Part of a small language model's weights: MLP 768 ReLU, 7596 steps.
Each number is 128 + 24 x the weight over the matrix's rms, rounded and kept within 0 to 255. Layers, rows and columns count from 0.

# layer 9 MLP up, 768x96, rms 0.102, rows 742-758, columns 0-95
[[146 139 104 103  78 142 148 137 105 118  87 134 136 156 139  91  96 143 109 125 135 123 106 142 127 143 115 106 143 168 137 106 134 130 135 160 167 137 132 190 132 118 143 119  85 151 161  99 122 124 166 158 116  95 113 159  94 144  98 135 161 126  99 131 139  61 145  79 138 146 140  93 110 100 133 151 105 132  82 115 115 137 126 111 132 122 135  96 114 125 148 131 172 141 125 138]
 [118 123 146 111 133 141 125 134 101 128 108 161 146 147 143 154 132 138 114  97 161 110 151 120  99 162 104 115 129 112 148 153  91 146 154 122 157 156 129 143 106 100 120  87  87 145 119 116 114 163  89 109 152  96 142 144 131 127 136  90 147 179 105 131 116 144 152 145 129 121 110 176 153  99 126 103 149 157 137 148 166 108 139 122 120 130 127 103 149 101  96 126 105 152 112 144]
 [133 128 120  99 124 134  85 108 131 189 125 178 137 121 150 142 112 141 130 114 131 135  98 116 128 141 122  97 161 116 140 129  96 167 112 119  84 146 134 189 144 181 101  53 100 132 119 129 121 141 105 103 141  47 150 105 154 156 126 128 115 146 108 150 120 116  99 134 163 118  82 148 126 115 109 103 117 109 146 138 168  90 168 106  89 113 137 113 124 152 124 132 128 135 197 113]
 [143 151 152 142 132 144 105 129 125 132 138  99 110  75 143 133 110 154 132 133 113 145 134  83 150 121 158 130 158 155 108 140 133 101 100 154  64 132 114 106 128 134 137 156 126 124 134 126  99 125 140 102 137  93 147 140 144 156 138  83 146  94 119 152  64  88 112 133 173 121 100  99 160 132 142 121 138  99 153 127 120 161 137 143  79 113 156  90 124 134 116 174 129 110 129  85]
 [131 161 107 112 135 176 149 133 119 118 111 128  79  97 117  93 137 121  99  88 106 142 150 164 126 164 130 100 138 106 133  97 117 110 123 103 130 116  83 117 119 136 144 154 102 142 135 165 117 169 141 116 111  92 157 113 112 128 136 147 131 119 140 176 152 143 154  81 153  97 107 121 139 150 125 158 172 137 128 115 168 127  81 127 137 102 124  89 107  92 124 128 147  97 193  94]
 [101 125 194 111 147 126 155 145 144 117 122 158 101 101 122 145 107 157 124 107 143 148 119  80 121 112 158 106 167 129 140  97 141 115 143 188  83 149 132 142 117 126 126 134 133 145 108 124  50 165 140 139 155 112 128 116  95 117 118  83 169 109 154 131 105 155  85 100 153 135  94 139 126 119 118 133  88 100 118 154 163 143 117 108 145 139 116 108 117 101 132  86 131 140 136 150]
 [117 121 164 158  89 151  88 167 116  94  90 119 125 118 130  92 108 145  96 118 126 132 148 119 138  93 121 121 144  86 150 143 137 149 146  92  87 130 155 161 135 165 122 139 164 126 116 140 106 187  74 106 151 111 120 130  91 150 143 166 103 125 109 131 137 133 133 160 132  94 136 124 136  92 169 107 125 121 106 155 164 106 107 119 115 149 144  92 151 135 107 119 128 123 116 135]
 [149 119 123 104 129 136 108 116 131  95 122 147 143 165 128 103 115 100 124 101 137 134 140  74 125 144 128 110 125 139 162 122 137  99 168 136 129  85 139 102 132 118 118 142  77 144 117 167 126 134 142 108 134 116 155 179 130 159 129  96 157 185 140 173  92 131  74  92 127 105 128 122 120 117 129 120 121 115 131 149 134 140 125 106 142 151 168  86 136 103  96 123 117 142 111  72]
 [112 121 136 143 110 163 123 153  90 121 100  79 108 130 102 162 120 125  93 142  83 121 108  98 144 108 123 130 159 143 119 152 102 150  87 112 123  97 123 124 177 132 153 105 136 155 150 136 142  99 143 106 138 121 102 170 153 143 155 142 145 109 112 124 131 109 181 135 116 146 127 122 154 140 144 133 129 138 100 153 122 126 194 106 128 146  76 132 177 106 147 156 190  79 145 133]
 [147 118 138 142  75 159  97 137 126 134 133 102 112 127 109 140 123  93 124  88 112 132  91 147 159 158 133  95 135 178 133 131 131 131 123 148  70 163 165  78 145 163 148  81 147 129 211 129 131 125 133 137 134  98 100 124 109 109 144 125 112 148 148 154 149  91 121 140 141 102 119 122  88 136 152 147 128 141  79 147 147 147 155 111 121 138 137 137 103 126  94 141 143 101 151 131]
 [127  93 102  80 108 151 132 127  93 129 120 122 118 151 108 123 121 115  91 111 144 119 119 117 151 131 136 145 145 155 170 146 131 143 143 145 180  98 153 141 104 119  94 151  73 150 118 124 159  89 172  92 143 124 103 157 123 144 128  93 139 155 121 130 143 121 125 115 125 138 119 108 143 108 132 143  68 155 144 150 130  93 106 105  93 128 122 147 183 132 147  83 141 126 125 127]
 [ 90 112 108  65 150 153 104 104 107 121 120 113 141 116 120 117 123 123  93  96 129 158  99 125 135 102 154 134 140  92 123 157 128 197  92 143  99 108 129 162 182 100 152  87 104 126 133 142 133 168 110 180 132 109 113 129 130 146 127  99 131 133 160  97 109 126 146 159 119  92 102 172 180 123 141 136  99  94 145 153 132 130 122 108 105 125 113  78 114 116 113 119 131 156 176 136]
 [111 152 131 110 100 143 111 141 123 128 112 145 119 118 157 150 124 131 120 112  99 165 136 167 144 109 132  81 123 167 131 103 107 124 145 128 138 117 126 154 140 130 117 111  91 120 125 134 136 156 169 111 119 106 168 158 115 147 134 114 126 126 117 147  98  71 120 146 162 143  83 107 112 155 183 176 148 102 101 149 126 156 156 149 114 140 151 124 120  97 128 124 153  96 134 141]
 [117 158 167 135 118 149 121 134 113 131 113 142 114 134 177 121 104 154 110 102 162 139 151 113 115 114 140 135 151 126 118 119 153 122 104 134 123  99 162 126 125 116 116 107 152 131 134 197  99 172 116 148 158 101 100 107  92 123 154 109 149 147 140 129 182  60 133 119 163  64 139 148 116 123 175 145  84 132 103 141 121 143 153 106  94 140 136 107 131 124 112 102  84 129 113 114]
 [144 151 151  91 136 121 134 114 139 117 143 159 125 127 114 154 113 123 109 116 113 129 132 126 128 182 126 148 109 147 151 109 120 128 128 120 159  98 143 165 110 138 102 112  92 149 121 154 149 148 122 179 124 121 141 160 155 108 148 121 143 178 130 107 118 122 121 169 100 137 107 156 119 129 155 134 140 120  93 117 129 133  94 120 120 105 137 115 126  60 116 132 131 158  95 111]
 [ 89 121 165  92 105 153 109 116 113 120 112 153 127 124 130 144 125 123  38 113 128 151 117 128 122 173 185 118 139 145 141 125  72 163 103 149 111  96 138 128 142 140 149 153 100 139 193 154 145 137  52 106 145  89 104 197 141 128 127 160 165 190 136 105 107 135  92 162 164 105 115 142 169 149 115 165  89 105 130 117 106 102 165 141 152 100 132 102 147 103 115 133 133 123 133 118]
 [ 86 116 120 108 114 161 141 156 153 146 113 144 113 132 109 167 113 187 104 133 100 132 173 112 136 160 114 111 132 104 149 163  97 154  88 166  96 116 146 145 124 104 116 107 153 126 160 141  78 120 113 161 154 112 101 142 108 128 176  92 131  86 123 119  99 104 118 159 146 128 143 141 134 183 124 151 116 142 131 121 113 123 114  79 118 126 142 104 109  97 127 132 139 131 158 143]]
# layer 9 MLP down (transposed), 768x96, rms 0.0899, rows 742-757, columns 0-95
[[146 127  95  91  96  82  75 135 152 115 117 155 102 150 125 125 141 132 124 131 115 163 174 117 118 139 129 148 117 116 121 152 104 135 130 154 118  96 154 168  98 117 132 139  97 110 114 141 158 121 152 139 138  90 135  88 115 134  89 129 104 154 119 144 163  74 167  84 115 168 159 119 120  96 155 110 127 121 175 136  97 158 146 126 115 105 150 154 136 122 118 134 159 120 145 157]
 [145 136 138 127 140  97 118 119 131 135 116 107 120 119  95  77 123  97 111 146 141 124 132 117 168 109 151 128 146 137 110 126 153 132 114 169 118 131 131 122  97 161 142 142 155 128 111 137 111 117 169 144 124 133 125 118 137 154 119 126 138 138 126 118 107 105 130 148 107 137 136 121 148 142  89 121 124  89  96 144 125 126 125  96 134 165 126 129 142 168 157 146 138 119 114 111]
 [ 94 108  99 105 133  57  79 152  58 141 140 131 114 121 146 117 131 127 116 131 111 159 121 145  97 142 129 122  79 119  69  88 132 138 166 123 151 164 160  78  78 131 116 141 100  96 148 142 160 108 109 134 151 164 116  89 165 166  99 163 118 142 165 163 101 139 156 121 140 163 185 128  95 132  88 139 118 189 170 140 153 125 109 188 144 127 133 118 119 168 141 127 157  90 110 135]
 [128 122 151 130 137 136 136 142 188 145 130 172 134 119  82 137 145 133 145 133 114 136 140 128 124 122 153 152  92 153 111 145 126  94  94  83 131 122 112 182 127 114 107 114 137 125 124  85 105 151 131 150 130 101 146 124 147 112 124 134 167 159  94 105 124 127 108 148 143 138 108  93 160 126 111 190 113 125  94 130 119 129 154 103 105  94 121 123 120 139 135 130 114 162 102 118]
 [136 132 190 158 130 129 100 114 136 147 125 137 140 124 119 144  77 137  93 179 113 123 123  70 100 133 157 132 130 134 140 123 134 171 132 158 137  86 180 188 112 105  83 122 152 140 105  95 143  81 109 118 172 197 133 140 121 126 148  90 114 129  77  86  99 152 119 160 124 149  99 146 139 131 141  67 116 122 157 126 142 130 132  99  91 149 143 134 156 171 119 118 140 128 101  94]
 [168 104 129 127 146 119 118 196 187 140 147 103 112 108 134 145 141 162 148 142 143 126 112  78 123 101 116 159 136 138 124 105 103 159 142 144 128 174 136 137 104 136 106 165 126 145 111  89 133 158 125 156  99 149  99 153 101 137 170 135  96 118 153 162 126 114  79 127 168  95 132 118 135 152 117 123 111 137 129 123 102 102 111  69 106 133  96 142 148 131  70 142  80 140 148 115]
 [ 94  86 111 120  95 140 173 132 104 119 119 135 149 161 147 125 102 107 120 175 132 126 103 125 127  97  85 145 133 136 136  58 143 171  94 152 150 132  93 121 110 152 122 145 135 101 104 110 167 119 119 118 124 142 132 174 167 133 115  85 166 139 102 162 138  98 138 143 156 116  97 121  76 156 142  91 169  92  74 153 159 150 165 104 106 147 140 154 150 126 118 154 137 140 120 125]
 [126 156 134 148  79 108 138 106 104 123 159 146 115 104 111  78  86 119 135 145 143  97 134 130 142 139 101 133 161 113 138 152 136  74 130  89 126 126 168 108 103 151 163 138 124 112 159 114 141 168  90  92 138 159 125  96 127 138 153 152 128 145 117  76 138 121 127 129 124 142 123 165 123 188 143 120 148 163 127 138 159 125 132 167 122 135 139  96 128  99 122 119 108 163 153  81]
 [112 156  74 118 114  51 102 111 157 134 117 145 123 172 104  91 142 121 145 152 135 121 142 169 150 117 127  79 123 154 133 137 122 140 116 105 108 103  93 115 159 118 128 119 153 122 141 192 127 105 117 148 104 103 127 126 131 127 157  93 111 105 192 131 155 146  76  92 107 146 173 102 125 136 132 135 160 169  77 106 122 127 133 131 139 177 120 142 128 150 132 134 147 155 121 121]
 [108 117 153  98 165 155 123 164 114 132 147 127 101  91 121 160 150 112 131 152 137 121 139 140 123 136  83 121  98 155 141 170 137 111  87 108 109  91 123 137 132  82 126 132 153 105 134 148 124 144  84 161 127 137 189 124 107 133 137 132 138 116 117 121 131 144 134 146 137 153 164 130 147 122 155 117  82 138 117  92 145 163 157  81  97 111 118 113 119 106 169 111  79 141 127 143]
 [147 108 138 135 129 141 127 127 146 161 140  92  85 140 119 154 168  97  83 120 142 147 122 140 106 118 134 132 120 137 121 119  82  96  93 137 132 105 130 116 110 140 127 122 205 103 122 132 126  97  93 165 122  70 121 150 128 116 110 175  89 147 131 103 115 141 142 116  80 149 165 146 133 155 125 105 142 135 151 138 164 166 133 102 161 116 115 123 111  98 109 173 147 137 152 111]
 [163 168 126 105 103 140 128  98 138  85 150 115 152 118 121 122 120 142 148 140 168 115 134 125 128 102 134 150 117 129 141 129 145 147 164  93 110 147 106 142 174 121 131 134 163 161 136 131 127 157 120 163 106 159 106 146 101  96 116 118  96 106 164 133 136 156  75  86 149 104 100  75 149 123 157 116 115  93 107 139 106 128 142 143 125  87 147 112 103 166 143  99 156 112 124 130]
 [101 116 140  99 154 124  96 109 162 159 135 113 171  85 123 128 127 102 149 150 139 124 168 153 144  98  88 156 127 133 147 137 130 126 141 113 146 119  72 155 125 136  92 118 153 112 127 155 135 112 136 117 153 120 128 121 135 130 134 126 101 154 118 148 135 104 138 119 190 119 109 116 146 123 161 121 131 107 170 130  78 152 125 143 140 103 120 111 117 172 142  96 126 118  69 141]
 [152 110 129 159 133 171 161 116 132  80 109 169 148 118 112 124 176  92 138 144 123 135 103 135  98 150 112 122 142 145 149 149 139 155 132 170 162  80 115 141 148  86 151 133 142 110 128 118  79 118 105 129 140 149 166 112 118 122 159 115 136 112 121 150 138 100  92 118 127  91 127 141 146 127 114 151 171  99 110 139 117  62 118 102 124  80 120  96 122 125 145 150 128 114 156 128]
 [132 126 125 144 114 135 141 157 112 137 130  91 113 132 119 104 136 135 129 135 135 120  99 121 152 111 128 140 127 112 132 118 132 108 153 149 109 126 110 131 140 106 151 146 127 111 114 119 157  76 129 105 130 108 124 117 126 138 130 140 109 110 128 133 152 145 146 117 127 169 124 107  80 159 133 113 117 108 119 139 162 120 103 176 125 134 110 165 116 137 157 150 145  78 145 117]
 [126 104 117  93 131  93 109 155  69 151 120 105 108 142 134 107 152 122 148  81 134 179 145 118 128 149 160  94 179 113 102 124 104 112 141 142 105 152 164 133 105 198 113 145 114 110 124 113 117 173 145 140 203  79 174 145 163 158 120 134 156 102  79 168 113 124 131 164 110 159 151  82 183 122 160 104 115 114 151 145 104 163 105 140  88  97 132 137 120 104 142 110  64 152 120 119]]